Weights of a small transformer language model: 4 heads of 32, MLP 512 GELU.
Each number is 50 + 10 x the weight over its row's rms, rounded and kept within 0 to 99. Layers, rows and columns count from 0. The size before them is the row's rms in percent of the matrix's.

# layer 9 MLP down (transposed), 512x128, rms 0.273, rows 334-359, columns 0-63
106:43 60 43 42 38 51 49 55 71 47 56 56 49 56 61 46 54 53 22 37 52 52 66 53 43 62 43 38 58 19 33 43 44 42 33 51 40 50 59 51 69 56 42 49 38 66 50 49 50 52 53 45 57 48 46 74 44 36 51 50 55 60 51 55
101:42 46 45 63 43 63 49 48 57 67 60 55 55 34 45 53 55 57 46 50 60 49 75 40 48 48 57 34 40 61 45 43 45 31 63 49 57 35 46 47 48 50 57 61 51 63 57 46 55 44 44 31 57 62 56 42 49 29 40 52 59 54 66 32
096:40 34 41 52 55 56 32 45 55 53 48 54 39 24 55 49 45 46 44 58 47 25 46 31 34 48 46 31 52 42 43 40 55 42 71 46 56 61 56 36 39 38 44 47 49 61 46 37 54 62 38 31 53 62 43 67 53 37 44 50 45 55 43 52
107:56 52 49 63 61 41 50 65 39 44 51 53 67 53 48 53 31 65 54 51 56 54 39 39 45 43 49 52 59 59 34 47 57 52 11 55 58 44 45 62 38 46 54 36 46 55 51 51 30 42 53 39 47 75 49 23 50 40 56 42 48 54 53 34
095:53 35 44 34 54 43 51 40 59 58 45 21 47 66 41 66 54 53 44 46 42 53 49 70 63 51 62 54 58 66 42 69 49 42 51 48 63 50 56 63 60 37 38 64 67 56 45 46 44 56 46 49 55 44 68 55 48 66 52 48 53 27 63 38
088:52 47 48 59 37 28 64 29 56 51 48 40 63 56 40 53 48 58 43 53 53 29 31 66 42 45 59 62 55 30 48 31 53 63 46 43 56 43 62 45 51 49 58 43 39 56 52 53 42 44 49 46 65 49 49 43 63 64 36 52 34 46 50 40
096:53 41 37 44 49 61 42 57 67 52 48 49 56 58 57 53 42 51 43 46 68 46 63 34 54 42 51 54 57 62 46 44 59 55 63 72 47 39 42 35 44 53 31 52 53 76 54 62 57 52 45 46 54 39 43 50 38 54 48 58 67 32 72 65
112:60 48 64 39 51 56 49 37 28 71 43 56 61 53 57 33 47 51 52 59 40 30 43 46 42 51 52 61 49 57 37 53 64 61 44 50 47 48 37 51 51 58 62 47 50 52 46 55 56 44 42 67 42 56 41 44 55 48 45 48 28 47 68 50
116:64 50 33 36 49 49 47 39 28 42 46 39 64 40 52 56 45 49 65 45 54 47 49 56 44 39 37 43 50 33 51 67 74 33 43 33 57 49 61 34 55 49 58 46 50 37 59 31 52 40 55 52 53 42 49 47 41 57 46 51 41 44 63 58
106:41 53 52 62 48 62 42 45 37 46 49 62 46 42 72 49 31 57 42 59 45 60 64 63 62 45 71 48 36 53 44 44 25 47 40 57 30 45 38 59 47 52 57 37 50 50 58 42 63 55 50 39 41 58 46 45 54 42 51 33 59 43 35 41
102:47 59 54 42 50 44 45 64 51 37 55 42 48 51 41 47 65 50 51 54 64 55 73 58 41 49 56 57 56 47 21 54 32 38 53 52 40 60 67 46 58 54 35 41 57 42 32 51 47 59 57 47 45 40 52 34 48 58 47 52 79 76 41 71
103:38 49 57 52 57 67 65 61 46 41 43 55 47 32 47 64 60 41 43 27 60 50 66 45 43 28 57 55 46 40 37 53 56 37 48 49 53 55 48 56 45 47 59 53 36 59 39 58 50 50 59 40 43 56 55 22 51 43 36 75 76 62 38 55
101:44 62 69 43 63 55 41 59 58 52 62 42 61 51 70 47 41 66 39 62 59 58 56 46 38 54 42 57 58 52 55 65 53 37 42 55 65 46 44 50 65 56 37 62 45 24 47 56 49 54 50 31 59 46 36 42 36 52 51 39 44 53 63 52
099:40 44 51 49 58 48 36 50 65 59 49 43 34 43 49 56 43 55 53 60 72 72 44 56 45 50 50 52 45 47 67 43 47 37 64 45 61 36 50 43 59 54 71 45 74 48 55 59 42 54 51 16 45 49 39 57 43 65 38 46 52 43 48 35
105:42 54 33 46 38 36 64 56 52 50 54 20 66 44 37 62 60 30 43 46 65 57 40 58 40 41 51 58 29 51 62 63 59 40 43 64 73 54 52 55 50 47 44 50 27 42 32 49 58 45 44 56 71 51 39 41 40 64 44 49 52 66 34 41
089:40 48 46 62 69 57 49 64 71 62 40 66 57 50 54 49 49 32 54 46 52 47 57 59 53 54 51 55 72 65 55 40 54 61 36 25 59 64 41 43 54 59 44 45 71 41 46 65 52 47 54 43 53 59 46 56 50 54 49 44 41 72 51 16
105:68 49 32 65 50 66 42 44 34 54 64 59 36 38 45 53 65 63 56 43 58 48 47 59 45 51 38 51 37 38 46 55 42 81 47 49 51 54 40 31 38 58 38 46 48 50 44 30 38 49 41 48 34 39 60 47 71 51 57 37 49 43 56 53
102:50 38 49 61 44 56 59 66 40 34 33 54 29 53 56 61 58 44 58 56 61 51 55 71 41 56 55 45 48 35 57 57 58 40 54 40 55 42 58 50 55 42 51 40 49 31 43 36 47 59 41 45 63 58 51 48 55 58 65 49 43 52 45 55
110:41 71 34 36 43 35 46 31 55 46 38 70 41 45 44 66 57 41 57 34 34 45 33 55 53 61 54 43 52 48 46 49 54 51 27 51 51 52 58 66 57 47 58 59 68 61 52 51 53 60 37 53 50 57 33 53 42 55 46 44 54 67 59 54
095:60 56 51 67 59 46 44 48 40 44 61 47 41 70 33 44 57 58 44 26 39 43 52 64 42 41 69 35 45 49 62 52 45 53 73 40 56 56 53 51 36 59 59 42 33 59 46 53 42 53 55 58 22 47 62 53 55 52 47 32 54 51 41 50
118:47 59 43 45 47 61 57 64 53 47 52 63 64 66 46 49 47 44 60 44 54 65 39 37 62 75 60 44 52 44 22 45 72 48 43 67 35 56 49 58 34 35 60 45 39 58 56 47 53 66 44 62 35 37 47 32 33 54 57 41 47 48 44 49
102:43 58 45 48 44 40 55 42 70 41 48 50 41 40 75 39 44 27 52 56 44 52 52 49 48 49 58 28 28 49 41 51 47 39 25 75 49 32 43 53 50 56 71 60 50 48 61 44 49 42 58 55 50 37 62 43 38 54 54 50 55 65 41 57
092:54 39 69 49 56 54 41 50 47 54 48 51 60 53 40 46 48 55 28 44 43 37 41 48 46 55 38 43 50 69 43 65 40 53 61 47 64 59 55 50 35 58 57 28 50 50 44 47 53 47 48 47 48 43 43 36 49 52 40 46 64 58 75 41
108:53 45 43 57 55 49 47 35 46 50 63 53 42 58 32 48 47 40 48 41 56 46 44 66 45 51 58 38 51 50 51 51 34 59 31 53 52 49 42 64 62 65 58 40 61 37 58 69 45 50 61 58 59 48 43 59 51 53 46 71 51 42 42 48
095:49 43 47 65 53 43 62 56 41 47 47 60 54 64 62 47 50 43 38 65 49 35 48 61 56 48 49 57 49 45 38 71 39 61 00 53 61 41 40 61 40 56 56 34 50 50 52 39 41 58 50 65 43 67 55 20 51 46 45 29 44 51 47 44
111:44 38 37 35 62 58 51 39 41 37 71 59 52 56 47 49 26 69 47 52 50 43 47 56 49 58 42 64 45 52 48 43 36 42 47 37 58 52 56 52 54 74 53 41 57 60 39 39 34 40 51 51 54 46 40 50 38 43 62 51 55 68 67 54
# layer 9 MLP up, 512x128, rms 0.26, rows 335-359, columns 0-63
094:56 42 54 45 52 53 64 44 48 54 43 60 55 41 44 57 58 73 57 47 48 42 64 59 49 52 50 19 49 32 32 49 54 66 40 53 60 58 71 71 66 46 77 44 63 43 60 51 38 49 54 49 48 58 52 64 37 42 51 62 69 44 54 48
105:44 40 45 38 45 42 60 52 67 54 55 45 57 64 42 62 57 51 48 45 48 69 64 61 44 56 32 38 54 52 62 51 71 63 50 34 53 27 43 39 51 46 61 55 68 62 61 56 55 50 35 70 65 60 44 71 52 60 62 58 51 54 57 44
095:59 61 43 61 62 33 61 62 35 54 47 54 58 63 53 51 37 57 56 65 31 45 37 43 45 50 47 45 56 54 38 66 54 54 41 50 55 51 50 35 33 52 47 44 60 48 35 45 55 53 59 60 62 60 60 29 60 69 62 40 53 50 56 64
092:66 64 51 60 37 52 52 69 58 44 53 66 40 39 59 74 37 52 44 63 72 42 70 34 48 55 37 35 62 55 56 56 57 41 53 58 40 56 57 38 59 55 46 41 45 53 36 54 38 56 56 52 79 55 48 48 44 56 51 31 57 38 50 43
096:52 57 60 41 41 58 43 36 51 54 46 65 32 59 57 36 69 33 53 51 59 54 52 48 48 47 50 39 49 42 71 41 49 27 33 76 43 57 42 69 53 63 47 48 64 49 41 57 50 40 48 49 41 40 64 47 46 58 63 54 47 67 43 59
096:48 57 38 52 45 33 51 46 48 69 47 44 39 56 52 53 59 46 31 43 56 45 45 62 47 49 45 41 64 45 59 64 65 27 56 48 57 42 51 50 71 57 28 37 54 66 46 64 47 70 48 59 66 54 59 52 60 46 52 52 58 56 54 65
096:40 45 51 61 34 45 61 40 50 52 64 49 56 65 54 45 53 51 58 58 34 51 38 69 64 43 25 51 52 53 38 42 57 35 30 51 59 50 62 47 42 40 49 53 57 26 51 39 58 36 63 45 47 42 53 68 40 55 37 64 54 48 51 77
101:45 42 68 53 52 50 58 54 46 45 61 44 48 69 56 54 28 44 65 54 47 47 56 54 68 55 55 57 50 52 51 46 46 45 60 49 49 55 55 39 58 39 41 62 57 47 55 43 28 26 51 35 44 43 36 64 44 73 56 60 53 46 46 73
109:43 52 50 60 58 66 46 52 53 55 47 54 32 47 43 39 63 62 32 67 57 68 54 59 46 37 52 45 63 46 63 50 51 59 44 63 26 51 59 69 23 60 42 60 67 51 38 40 54 52 46 41 56 62 61 46 42 48 43 41 42 55 54 47
099:64 48 56 50 78 46 69 46 57 28 38 58 56 48 42 46 57 44 36 59 56 52 56 62 59 44 59 48 49 58 54 40 45 43 40 57 38 50 44 49 53 55 46 53 55 70 30 62 41 43 51 55 71 49 61 56 50 74 38 44 50 68 44 54
100:48 53 36 61 40 45 61 72 57 49 64 55 64 36 54 62 59 40 53 32 67 56 52 42 69 49 49 53 51 54 50 62 56 53 64 53 60 48 52 44 47 57 30 48 22 42 46 38 48 51 53 54 48 41 50 65 51 43 54 54 45 66 54 70
101:72 53 55 38 53 40 60 50 23 58 46 57 44 62 43 49 59 46 52 62 42 40 59 59 60 49 53 24 45 35 48 43 47 47 52 43 43 45 59 37 51 45 58 60 48 63 54 42 51 49 47 50 35 45 54 63 62 43 42 63 41 44 85 47
109:57 57 46 47 62 46 51 47 50 36 50 50 62 59 47 57 36 13 60 57 34 47 36 37 40 55 66 44 49 63 62 46 49 60 53 48 33 48 53 57 60 41 44 39 46 52 53 60 56 56 44 44 58 33 46 42 58 55 30 45 44 55 52 53
101:36 56 58 56 57 43 44 49 62 48 58 55 41 52 54 48 64 49 47 52 54 45 52 51 72 56 60 46 30 53 32 57 61 46 31 43 54 47 29 51 42 49 54 58 49 46 38 45 58 39 59 82 38 52 68 64 47 67 54 36 53 49 46 52
094:47 49 56 34 46 46 40 39 47 52 34 43 48 57 50 46 38 51 51 37 53 41 34 51 48 60 54 39 54 53 50 46 62 52 56 52 53 41 50 71 48 39 38 56 54 57 67 52 37 52 71 50 65 46 57 53 67 51 74 65 64 51 51 58
103:51 55 49 51 52 52 58 41 53 39 50 42 70 57 59 76 64 29 53 43 46 49 61 58 57 46 43 38 43 53 62 64 43 46 30 56 36 47 54 54 59 45 51 78 64 56 54 63 60 51 39 45 73 64 61 49 57 50 37 55 35 31 40 63
098:47 53 63 72 41 60 60 47 50 54 54 59 47 45 50 50 52 66 66 49 64 48 48 50 70 26 46 46 60 50 62 43 57 43 33 60 36 56 56 45 47 65 70 60 55 46 59 54 46 46 43 45 48 56 42 40 34 55 27 78 46 64 45 45
104:46 48 25 44 45 40 38 46 39 62 45 63 49 58 55 52 48 47 46 50 34 55 38 65 56 41 54 22 38 60 56 70 46 53 47 42 43 53 51 63 51 53 42 24 46 33 61 33 44 49 56 51 51 54 52 53 57 51 50 50 45 51 54 64
096:35 50 37 57 45 52 60 42 54 55 36 38 48 43 41 38 41 47 58 66 66 60 53 27 48 49 34 58 64 36 63 47 70 35 57 62 43 39 65 54 47 35 42 46 59 50 40 48 46 31 53 37 52 63 57 38 41 38 41 65 50 55 52 69
111:35 65 47 38 52 44 52 46 59 60 48 44 45 33 48 55 46 63 29 56 58 43 54 29 47 62 39 55 49 56 29 51 56 37 50 58 56 59 45 29 45 53 40 49 52 37 61 72 60 40 48 66 59 50 28 69 51 40 48 46 58 45 64 45
106:41 37 66 51 74 61 60 42 50 47 41 41 61 38 58 57 48 60 47 64 47 46 40 52 52 44 75 64 42 53 53 53 72 59 50 50 59 52 38 61 39 51 48 45 58 63 59 45 64 35 57 48 62 52 52 83 39 52 39 43 54 59 45 41
100:69 52 41 47 44 61 44 66 57 69 42 43 44 41 45 49 51 37 56 46 62 65 63 47 39 61 52 40 54 59 46 56 59 47 66 49 44 46 31 70 60 59 51 72 68 67 48 41 45 59 58 71 59 37 60 61 67 48 45 75 49 45 40 45
099:54 54 35 41 44 62 61 48 70 67 64 36 52 63 53 49 51 53 41 47 59 54 39 57 44 63 47 45 44 66 41 71 43 47 50 61 40 49 55 49 45 50 47 50 57 45 36 47 81 36 42 38 70 56 44 39 49 40 54 53 44 55 44 51
125:51 40 49 52 48 44 55 56 66 48 49 43 26 37 63 47 67 34 55 31 57 61 57 61 69 46 49 54 43 45 71 55 55 64 57 38 43 64 57 48 66 47 29 57 60 43 33 61 56 48 56 28 54 48 43 69 54 50 63 59 51 45 46 63
105:47 61 40 49 38 54 40 56 45 44 64 33 35 72 52 45 50 53 52 40 37 40 52 46 51 49 54 34 56 57 47 43 44 49 63 52 34 63 62 55 38 54 51 71 66 52 45 39 24 62 51 38 55 64 47 44 48 50 58 49 38 63 52 43